{
  "vocab_size": 16384,
  "activation": "swiglu",
  "norm": "rmsnorm",
  "rope_base": 10000.0,
  "attn_scale": 0.125,
  "weight_decay": 0.11,
  "lr_head": 0.00595,
  "grad_clip": 2.0,
  "schedule": "cos",
  "train_tokens": 971600000
}
Each number is 50 + 15 x the weight over its row's rms, rounded and kept within 0 to 99. Layers, rows and columns count from 0. The size before them is the row's rms in percent of the matrix's.

# layer 3 MLP down, 512x1024, rms 0.116, rows 160-170, columns 128-255
096:74 61 68 47 55 64 75 41 72 25 46 44 87 64 41 20 37 62 73 51 69 53 44 49 47 62 25 58 49 58 46 93 52 38 63 37 61 53 58 61 25 42 29 26 49 21 43 45 40 42 28 56 63 51 52 50 40 26 08 51 68 45 39 49 66 67 42 27 58 39 62 46 29 38 41 63 56 71 50 65 66 48 36 34 62 25 59 54 67 94 39 52 41 55 63 29 60 60 53 55 38 23 49 53 58 67 56 55 33 54 62 68 66 74 34 33 64 43 53 35 65 59 56 63 38 27 34 51
101:47 49 44 78 52 40 90 42 54 38 49 44 73 69 68 44 69 40 92 45 57 67 48 49 62 37 71 57 47 35 41 43 42 69 58 53 57 64 82 49 56 31 38 51 18 44 49 60 72 46 56 30 14 35 41 73 77 52 46 71 41 57 41 40 55 76 38 23 47 65 43 38 33 44 63 83 51 54 39 73 26 39 49 64 83 67 47 69 22 61 51 44 41 81 45 35 31 41 47 60 50 57 54 50 53 62 86 62 40 67 61 43 46 39 63 46 51 58 35 59 40 59 42 41 42 64 26 54
100:69 35 64 63 44 39 69 64 31 58 41 47 30 83 06 58 25 71 78 53 58 43 46 47 19 29 39 64 50 37 53 59 51 75 29 30 30 49 58 56 51 38 37 66 60 56 48 52 29 50 53 29 21 46 60 49 36 26 45 70 40 52 49 40 36 58 36 32 26 63 56 65 42 28 58 58 52 44 72 13 38 62 64 25 51 61 51 32 80 55 55 54 43 57 78 69 70 58 43 34 61 43 82 29 21 48 73 49 18 53 31 52 76 44 37 39 44 32 33 51 75 25 55 45 47 33 53 40
101:46 54 32 19 25 61 53 68 43 51 50 37 37 68 23 47 49 57 48 37 30 45 48 53 51 61 65 58 55 77 24 58 49 52 40 51 60 35 27 82 35 51 61 54 63 47 61 65 31 47 46 65 70 83 37 63 42 46 49 63 14 50 43 46 54 45 50 80 59 45 71 51 23 36 50 68 38 52 47 62 37 76 54 32 57 75 40 31 64 29 55 61 35 54 39 51 58 33 57 57 77 62 37 63 52 55 66 46 65 37 51 71 58 55 58 29 48 41 36 11 15 57 62 49 61 50 32 27
100:63 34 47 36 60 48 66 68 47 41 35 66 49 67 51 46 73 68 42 46 65 74 49 48 49 30 48 34 59 57 66 35 40 75 55 50 29 61 38 57 39 71 45 54 31 55 28 40 52 55 65 61 61 22 49 46 62 24 49 70 40 54 56 36 63 44 27 40 57 43 62 63 71 35 53 69 36 48 41 62 34 69 43 52 73 38 48 65 26 62 49 30 47 23 58 41 67 38 52 49 59 68 77 48 29 54 35 33 58 63 52 83 68 50 73 44 45 66 38 43 32 73 63 53 45 63 24 78
099:49 60 58 25 62 48 47 35 41 47 38 55 51 74 33 43 72 47 70 38 31 23 50 55 48 21 36 65 33 51 53 31 52 83 62 71 34 58 68 48 47 63 13 40 49 74 59 47 45 69 47 62 47 67 50 29 77 52 38 56 50 65 69 61 50 80 58 79 31 52 40 51 61 35 59 52 28 33 42 74 47 50 36 66 67 57 45 37 59 54 31 49 51 53 47 80 36 34 78 76 47 51 46 29 57 60 25 39 42 50 59 25 44 67 28 51 55 36 33 48 47 60 67 55 54 53 58 59
095:71 52 33 60 40 38 44 51 51 65 74 71 68 46 38 33 78 74 60 26 38 49 70 52 55 49 55 51 47 35 49 71 38 58 56 47 67 81 45 71 58 37 19 61 50 51 49 57 69 42 58 37 43 46 45 44 57 37 68 27 37 53 53 33 66 29 48 40 56 63 55 51 43 54 49 40 52 21 55 61 53 42 41 77 30 39 54 78 55 64 60 21 50 74 55 54 41 57 64 50 50 38 48 56 52 64 63 48 89 61 47 58 55 63 49 70 38 55 51 75 39 41 42 32 77 38 59 45
101:15 55 62 48 63 46 92 44 59 55 72 93 61 46 45 45 38 47 62 69 59 22 62 62 55 35 54 45 33 81 67 46 47 33 81 56 54 67 27 40 43 95 31 29 25 37 55 44 53 13 43 18 70 48 58 13 28 57 74 24 29 52 56 39 35 52 68 42 78 59 34 52 18 55 10 48 76 37 54 36 48 67 46 31 44 43 18 65 86 52 41 40 52 38 40 35 38 45 63 72 25 45 63 68 40 46 46 52 43 42 50 47 54 15 42 33 74 45 67 67 29 17 52 38 36 53 25 78
098:45 45 36 40 49 45 37 02 57 28 44 56 43 41 53 34 33 31 44 36 25 56 48 71 27 55 78 54 52 59 67 39 39 67 56 34 68 27 44 53 10 63 63 47 42 51 63 41 37 64 46 32 21 26 61 76 36 46 55 47 36 54 56 56 54 41 49 29 37 72 41 46 61 57 31 62 53 50 41 62 58 64 59 58 42 41 53 28 70 66 50 13 41 66 60 54 28 53 61 45 63 61 62 30 61 54 48 70 60 26 63 44 40 48 40 61 33 27 48 64 44 48 32 73 59 30 48 33
102:42 62 60 24 47 54 60 53 34 29 47 45 40 40 26 42 37 58 54 58 61 61 54 60 62 32 30 76 46 65 35 50 60 25 54 96 56 42 29 42 71 47 30 41 37 69 71 53 40 51 23 45 70 52 42 68 74 46 74 63 49 44 55 23 36 47 56 56 49 48 35 53 72 74 42 39 57 50 63 41 40 59 47 58 43 67 54 71 36 42 50 45 34 43 79 55 30 56 39 46 65 35 39 61 43 49 53 57 50 31 52 57 59 50 46 74 51 89 73 58 52 60 80 53 49 31 34 73
103:41 41 46 46 76 19 77 42 82 57 39 49 77 38 74 73 58 66 33 35 53 72 42 60 45 47 91 27 45 51 45 61 55 19 51 39 39 63 69 52 45 17 68 49 70 43 54 70 62 60 58 45 34 64 43 29 28 42 52 51 54 28 62 47 57 38 57 61 43 87 60 31 58 33 64 69 58 79 31 46 51 46 31 41 25 52 59 52 43 40 42 47 52 62 57 39 47 46 41 62 63 42 53 56 26 67 43 41 68 64 32 49 21 52 48 32 37 60 74 82 65 61 99 59 49 61 51 53